Each number is 128 + 24 x the weight over its row's rms, rounded and kept within 0 to 255. Layers, rows and columns count from 0. Numbers have three digits each. The size before them is the row's rms in percent of the matrix's.

# layer 9 MLP up, 1024x256, rms 0.0494, rows 428-477, columns 128-191
076:137146128163158118092139087132145136162100151146164125076138129098121088133173175171109119139120103154119137127153098134134127114149109126083174145095125134143136086139136117130149168128122140
082:144107066133098162133100129143166118110136115111124163092155127092134098102156143114130113113159149104114120170171145133111099138137162120112138129119097121125119108143132097195156151179109133
094:123169072090082140165113186160144097120100140118153119137111136151144131091118136105158109132183140104143110079162146157118124132137128163082150145123135118092149165093060108157120140121134137
112:140132167131156133141144139125128138190149201110149172099098097110104117130094106159133125148125116168160087121110087126132148149151157120127170144121161134110115142133120164134103123112131128
106:114064122180135119135112154138141091083171124152139121102152146127141152119143125161133126169095104128136099135111144153108131208142122147134124089132140099118101105122136108095104167131113120
089:118094132108126154153101117150166130100155100096160116123115121137101125116105115118090122102110121137107094102123115093113126105182143122138093098127147109106127132119119169100092153097114121
107:146101102127172157158141134138140111111110141164137107130080141143113112124143120153158135104150104102124124106112137107122104139118108092115135112091079107121110134148171171141131109130164117
094:105120131136142149121110107154142094110159136146085126082127121117142146098164117131114107142183114134101107138106131118089128107139149167132147121167140133165157111100108153114106158141148102
096:157133125100105120120101129135148116149123143129132099136123144106113148162128156099169169120155133149075106130115115116157157148133132145152120129106149164126150141086126143106153160117113098
099:091132113124119168149120138104167079176130175158129140136131139133124124088119097145120148147147138131146121172134152111129175133133136150128101105103109134171145124147160124139105147159162153
113:148157116148143152193139114115165169166131150093173116139118126090164093106115136127112126096110129144119077149117136077125160181137163130162142114121129150146135139137108165088130146105136124
111:092117148134122163140144075128105136132138136166113123102158143110131142138093121134105096144122101102128098154112039140123123140116136116125139133111171101146082176114159128085096149070131100
095:132112112169090111113124129128089112119097146153146080156077123178121147135140166134122124145139134053155193139150122116162107090195105159161149109131130166154109127138119123114100122148114100
097:106133142149109167134103132130147129158126072169120107098162139116123160157161110122162147139162119099160121124123144142091125147125136159123147109149117127118078146161167071081113162104110137
103:121116126190102131131130135118129097185118119118120165094106114095127136143157120156135131170153123151154119165175108181133105157151139128118129166139144126096070135153137087106119171114137109
106:100177150121124155141149132105103143129153104147140132127175152142166106106106112106110082154112121099090110074129129076159157163188126116124123092118103103152116133095142141160086115126130126
089:170106117134125139110155126135117141204123155111150128119103148080087153128118104141153108157116129087120141097121103121118136117110124069117112120112096130102134122144166071096083099104127073
104:107178126154125130154176123137132128118174111146117156096116161106112174141115134090132124108111109150114123134105145128154126131053098141125128105096128126154145103128143091124107131116063139
107:159141158156154139102120112139160135136167154123106093151184084134121100144138135140110110158147154164119081142135182138164157107104118141123117073133135110159135129088103131124130115085141169
102:163105138126129170168132115148146095080119156151067201088169113114159144154118134141095091141142148110137143114112136084108145134115111129127111115164147153161152084084088117165062160131113152
101:110136123125118114161119122135183122156162125132102143132098146160131151124126108088100134165110138115128135139153149143159118169151193154136147172096172131156124105135125086136118120144141105
116:130180128127138090104135083119162170139118142102135138141150111138147101120157098137112137124128126100053148175154124162111090135139085138123109125160150140172079197134139090140147154096137098
090:167171128115070125102138163134166140122132138099128157135123103100089120106098188165142172087137098124131114131129134122101119144120138125124131133124132189159160125124133122147151118101106114
096:126136121179122127072104149140159145109137115163095151108130095152124065155155150143093174151109101135098115100138149126114143134141136156134142144123146142167107154152138160120147144089126063
110:120121130122103173125149101126124161132108139113157099080112133128112140110151124147127183138130155171144095129135130144098119147119150123094138086184131116184114071169130081077104098146085111
098:097088117107113133151114160123135083139159113182143144151119135121181157170112133121134094114064122125105129137163153103124115129145179147140139134138126143109113157151115079168123120112103089
097:130137114119123112159168157121140071118145120101149127140144135134162149111123124150116066086125112160155093116148126128098133148145149118107058148084147127156140111125131120123126137121128132
088:116136154129150120098108127139125119135139107107171133118149135101117135092146155088142112113139167134113149111112120166108131142183142120104090151150128107172078147160137108175113111126150193
107:114138129145120143134111169086132138158162120139107133147134142123112124102126141121086124105124083175109137105128157110115098168128124111049112071133110100112141108185147165122135109150165147
088:114137170092130116108131099112131115094157111117094128145119088096139142090091061120112149130155152178100141143140151108142095110130133124141111173132095134148145137131085098134094122142162130
098:140152116129151113084114150085150144137111113125110141145091144128102114092134122154140107170100160105136101125137046130161118131085118137164138181129122112122108150157166131100156130150109112
095:108140152070124140117097156152149109138138152148134156096115127129139131116134117141108127120153124127120096149111136123140137164126131134136118163127122119140129162103097146142159125133152113
107:141114091184128139152110138124129124112170146139095170151089122099119087154091102115150115124121093088166123106197119132092186142137154133158149139115119132124131103142110149173142180153135148
097:125136146137125169106132140093139099094120130098133141113126123106121128159108127139131116115160059127122139121090159119099190165145139040128079146114128123091111124143123092177134145148128151
097:092111137121162086143108147110113123107108119167077120171103118113172116124186131109112142127109130116116133122131122126149108101102176125118126158144127136135139096104132131128136097131111111
100:061124139128149116108126101116149120125121120094132106128143129115136119123148146141130146099121118131140135139128100098081124118125114132112116115087133135171103115117133133110146114121110139
096:117114120125137115155128140164140145094151169126148118150152126089130150136157157180147120146109127106115138181141122125131101178106132118102130150159131154115114146116122077086111088112149111
109:107123118139147170139150168140143151159128122130123143077119130115085169114114134139118166082165114098144102138144132126058120155145126108120109149122098116112163149114121136098134164138090104
093:139123097148145147120136132123105139117118112141134147094124130175112098153164167151116143095114160138144118135111147137142113118099143091104088128115140113133102153154129142075150128137124115
085:166124145133121122102160120109178128099089174150123138145126136142109115113165111161135162112106120137121067153173080151088124111117143140106128140122144123141147135147104136144067136099146140
096:123134127104122144170123092116095115105109150120120092109117110122139116099152158146102151124162147116131135171173151137119135130122091113077149155126137123088149129098164126140111143147164137
090:152118097161160153131110143113138115114165118107081153143110088114077112142120091134106093128117078132145140131141080154168133158122201140174144132105102172125146111116137179141139192134090131
099:101161127133127096116147131118125141093123144148132114126142103103128099130178117086158100123162123115150133109148157130114098087127117115140133128109144115121093124149137136175119160086147118
102:094107126098126140104150137147118130105133097111169063091131122119138075111131158138117132141133158110113137121092154118119127138188195092149124120162165142117079139116118122157147120088166138
095:102110085140128112168103147158117130118100160133096125088106145131151075124128129174138112153118120101086106090149109157143121153130146140130150106154107129131101115121140083150116169124125126
104:121126139119171140114098183124170142141124096170130152152113132140119139133146125156140154131134139126137136114150130170133138127112123158114101131124099119119123112148125097146156127136117120
099:155155105105098140093168127145129132135150147155118148092138165115118113160156112133133085151116165124126103134135136111165122080151150116128093146162116147143123108132099136121083099117126092
095:109128089116126159118121165124133157165109117120147145149132106068120131123143099161108166153125136079165122096092093129132144125147097126137138140119104164123103088103095153094162173136111145
086:132144097155132156102163124126123150136143096153117134148181176124141122133153156149132084085141171139102118110133120122144168118162136161090131129131093121117118113127103097123151124121118119
106:124142089102114158140126127100109124107126101125137102162104118123133107122111151062117137134124150122136109152111115151131101156067168130092158133142118098144156100134136160157128096087142099
# layer 9 MLP down (transposed), 1024x256, rms 0.0494, rows 428-477, columns 128-191
077:140168129122105086143131161141127120149133088138110074136129146126106137161125110108105133149172160115128145122123141126115153186089136142149109136118142136119105123132123127136125113136173114
097:108153146135172126105154144123147177172136068162108117116115149154114109123110128100118151144120167161120116137126082098091154123117143141137125113119119122110134110106149113142140119134106131
108:157127142162137083134086137126116123169175156115140128121130137110122139119169132118133111125107109158112118117112136125124134142121159107152069160124146151142111107092122154129152149127113096
106:140112130112160143164122165135126160158137149113134159133169112093102112099135143142096117137056088171139124147175140074171121108096149124112120110090161101143140121133138163118159135085093136
103:136141158150140124095124128166112124098093123124159141168113143163140110153137140118073141137109139109122095166116162130119143114084150136121083069142145095132173120137181122146099113136133129
100:192114097160112144104131132123094100160135118119128092112155137127136146111179142127139143137112134139116122139145128169108125116106163093165092122101127165143145144146107122119122142144160086
109:126125167095136153129115133125184142141135126147121121097155133162140103109127145110129134132125143102112097116101132137113111163118122117121104118111143110129095103157118152149172125130119120
101:143115093070119089121157147125149159129159144146188087147098145170089116099098148068116123155095152154152112127169119118136162140140124087124084103105136130096118129148122087109164140157125132
095:112120143157123170152149143127085110111110121115136132110065146149131127130145118125118148139099125125155155157129137152147134132115132109097107132119077115152106128194159133125088110077093145
100:139120158182110127132121134135136137115140106145118122150085104153138137117146143119157116091111150134138157155132137167147163098078162130104115152134141147153094131111129125149130088152090112
133:153196120159129092142104104110116145141139167139151115159130119074134143126097125128122158107137140162134132059130138109137152141129122144129121165110119167108114125129153094124150177134136146
103:117086129112151135136133136123135128119135122130102112068167131093111141115112137115165126115150137123102154071152129145152113169145149112128159156192097104142137141132114113139105152136083144
089:110115123124139124165149110154170150118120135144101153103177105064145147121120120124107146100112165148087122149134115136105153112060139119136091139148152121153157102171122159160146110071170158
094:173124117154153092148127167108075169106148169073164161119106127099143147121122129146100154125069089092114113166139145098112085120104104152149177136154145116146165122121147145127155132114106076
108:114133148139119116120108094126126112130159163082101139143137094105147163130113145129115132120132175123141133081111120135063160148113154118141106093126116138130170117108127146115148144087118144
099:170114136139123146104142124125176130073133116127132134129102152139138139148165121104146185115105138160185121137164125159139154146129090140140133155120122131122113111123152125115114122141133132
098:159158116112133128132124134167099144159160101111112146101116102132121130151154142107074125140125159120113107158156093139154143162144130102133124113137152111154124103148101108135140147121153156
094:049139150140158096121165134122149141147088141120112128135114127133158109104183101165116114145140147094106131130101160133122123098120136088166156124121115109090131190121144131176094151115113132
104:134127136100126161125116120152154153116147106143131177129135128126131111134141111130121154149143185136151152138126090129146101102105141148120172122108113148070160166113139149120151083130160154
102:118111103121163088149103141120151143144116116125165072137105151144132103075127103159117137120122118107180161159147136123142083119170103111154135155099115109115090117166145165060107135152162118
091:170147176102131146120130135090105113062138127123138153129127135130126100153170141150140138102136111118124160127100110157126119143127106105179162110138136132137133123122142133122097158147111125
107:108110114102133128140164126119132134125125127156125171153137145158142148121134153101152117180140141128134156129151188153119163130139109162105189132113125150127130152158124113151083129120129119
088:132114126127153164151136088146158099131109137168116139118120131146121113125133076111097109143100129115110130113154178119160118167135131142127180161153096097178126082147162152105098157129105149
093:146173129100127153124140146096113110141114114152106165129117085093120180093129183138154128094095132137141149129102122131145129162117126138094126123117104113157126114165155090186148116125113133
106:155134091143129159117136124122148192128059131136125133147126147152155143113095149140117110134133148165129123096111133113159143102132103115079136087136124121136130132126144134119161139122114109
105:159102130112155134141129105122106120127135131132122132087138133095112099136091173169185135143146125152156129151150170161112092138143070161103150093121106113153091122132137140086105158112135159
098:135091158113162142136118139124152166152132140118081104158075143109145071108112143109116128119151155124101141138142141158105103134118157099143168101109125152094144142109101116154151132155069097
090:134141112086126117111153188140109191102174139125131134076080136124117132151105129146130158149164142120118110118154148161122118129103096121091168154116144138101150095108105142133133164164100158
102:129148085137121087110142117116134118160105127103127134190061076127094109087166136174146154135120109091119149114123136134141098156133133142105181117105165157088144163111122154118121155091133120
098:144131126122134088161164133158116181126062120140134135150110097181099138113128129136145124147111140078132126103117117126133107106159144113098119111131125139137081093108083100087132144157135120
097:097109137156148140140119128153136134120155155087137094138123136132097167126126130134125115096126094159145111092158164118089133094175097131149141089097157134141121108114109137079125145070143175
097:121153147159139171155193143118133107110166117103099136130147157108134184117097128080099124116105142133106141173140133123151127108074111173117109120112152114165129131083167096135123177133120147
102:111103135151074094109140117131087087079106164144156170125141146095122128084112140213104129103158156106066129118167149126150166126124102155124136125163128153138150186132156131094127139106143138
102:164116103146138062128157121146129134121101149118154141129095141167149137079105140124121124108148144113096152142116113142159094115139128138117151134158129109197144111118143136092130117120137165
101:159112137153094141140168118089143155138172112104161135082162144149143161159093129111134105128121128133129125157119130136118124104152094166115103145122137099113148152094087126154108156139131124
096:140141062115124095167120144126130094148144135126156138116106129123145142163111140102133114115156152131137147156136168159151152148143136124155153113131158090168155125122120110128109115171138109
100:121156098147146149121142134158122114154164160158089147149166143117132161124131133121088102154111095136130182114103148117155146139105127157099107144144112093135105134088117122093137126122102109
105:163182138135125127129165105131145099160129114131113138143155087119122103112082152113115116082163122149148108096154085135140145121127134062134122134141116171154131139142119162098167123108114192
085:140129107122105083130168154148120171139072127190121111163127105155101165072107153131125118113115140074104145131108127151116179136128115121157117128121138135138133102169158136134128126139114148
088:125102085132115135147117094135121173118143133170092121115129148153116104125138135112117062134106143124135165113086117131160128143111107134151076119150143156126140122154111109092171145154128113
098:092107155118116131151125116135118094137079095122099189131130110160121130138149086131142146151140128119127096126122114147125155139150114154161119079120143148151092141112143136184111125125097127
105:178096151097103153181139104122125186116155116146111069161111087085148092088079160134135168156128139121135133112150133162095135146132138146113101144125141145113128161113116149130131126084171122
098:117084107123141141089111106102082132117143141106113153138103153100190182117115117102133123133091115091111121068150158125143117136125131124138160121113118114155165143137092153110127083113130106
097:164111138145119126146149154144123140119121144120041159140119083128117149151126157170116137094115093125137106116127108116124127142110097116147116131114111080170145174137134147148131136146090126
099:149107114133109154111097126110146174117140117144154159129130141136137157106124156069130136113128156155196161108112097123068089120111132114127129111139167136110153148130067101133161147094099108
108:180123149091154187124139119108137111137161110097146145137148101111095110132127135114109135122132142141106139105130096144164153104152102161144134144117085190166152112128132127114137144134151143
101:159138122136070125135098113143136152114144145181121134137099123112118136135125122134095126170108104112174121108095108130104104130122127123132120117142135106159093113110180125140174166141113147
097:125123111140079059147160118115159143063124126109128146112140119147083128108120136072145141105134131134084085128163132119156107139121164134104091100089154116118121145121153145164133141118172124
089:115180122120118160143113148112093104140167147156180128116148138168157152084135110119114160133142099157126143087158157110151064139132126136124134147143114119161114147092111133161071145138148161
110:098114151118120110147141117130153127123129128086107126103156132127114140138182138114129102139160122117100160083150069095114101116158101086152149139123125170159090152105120126137130085174147101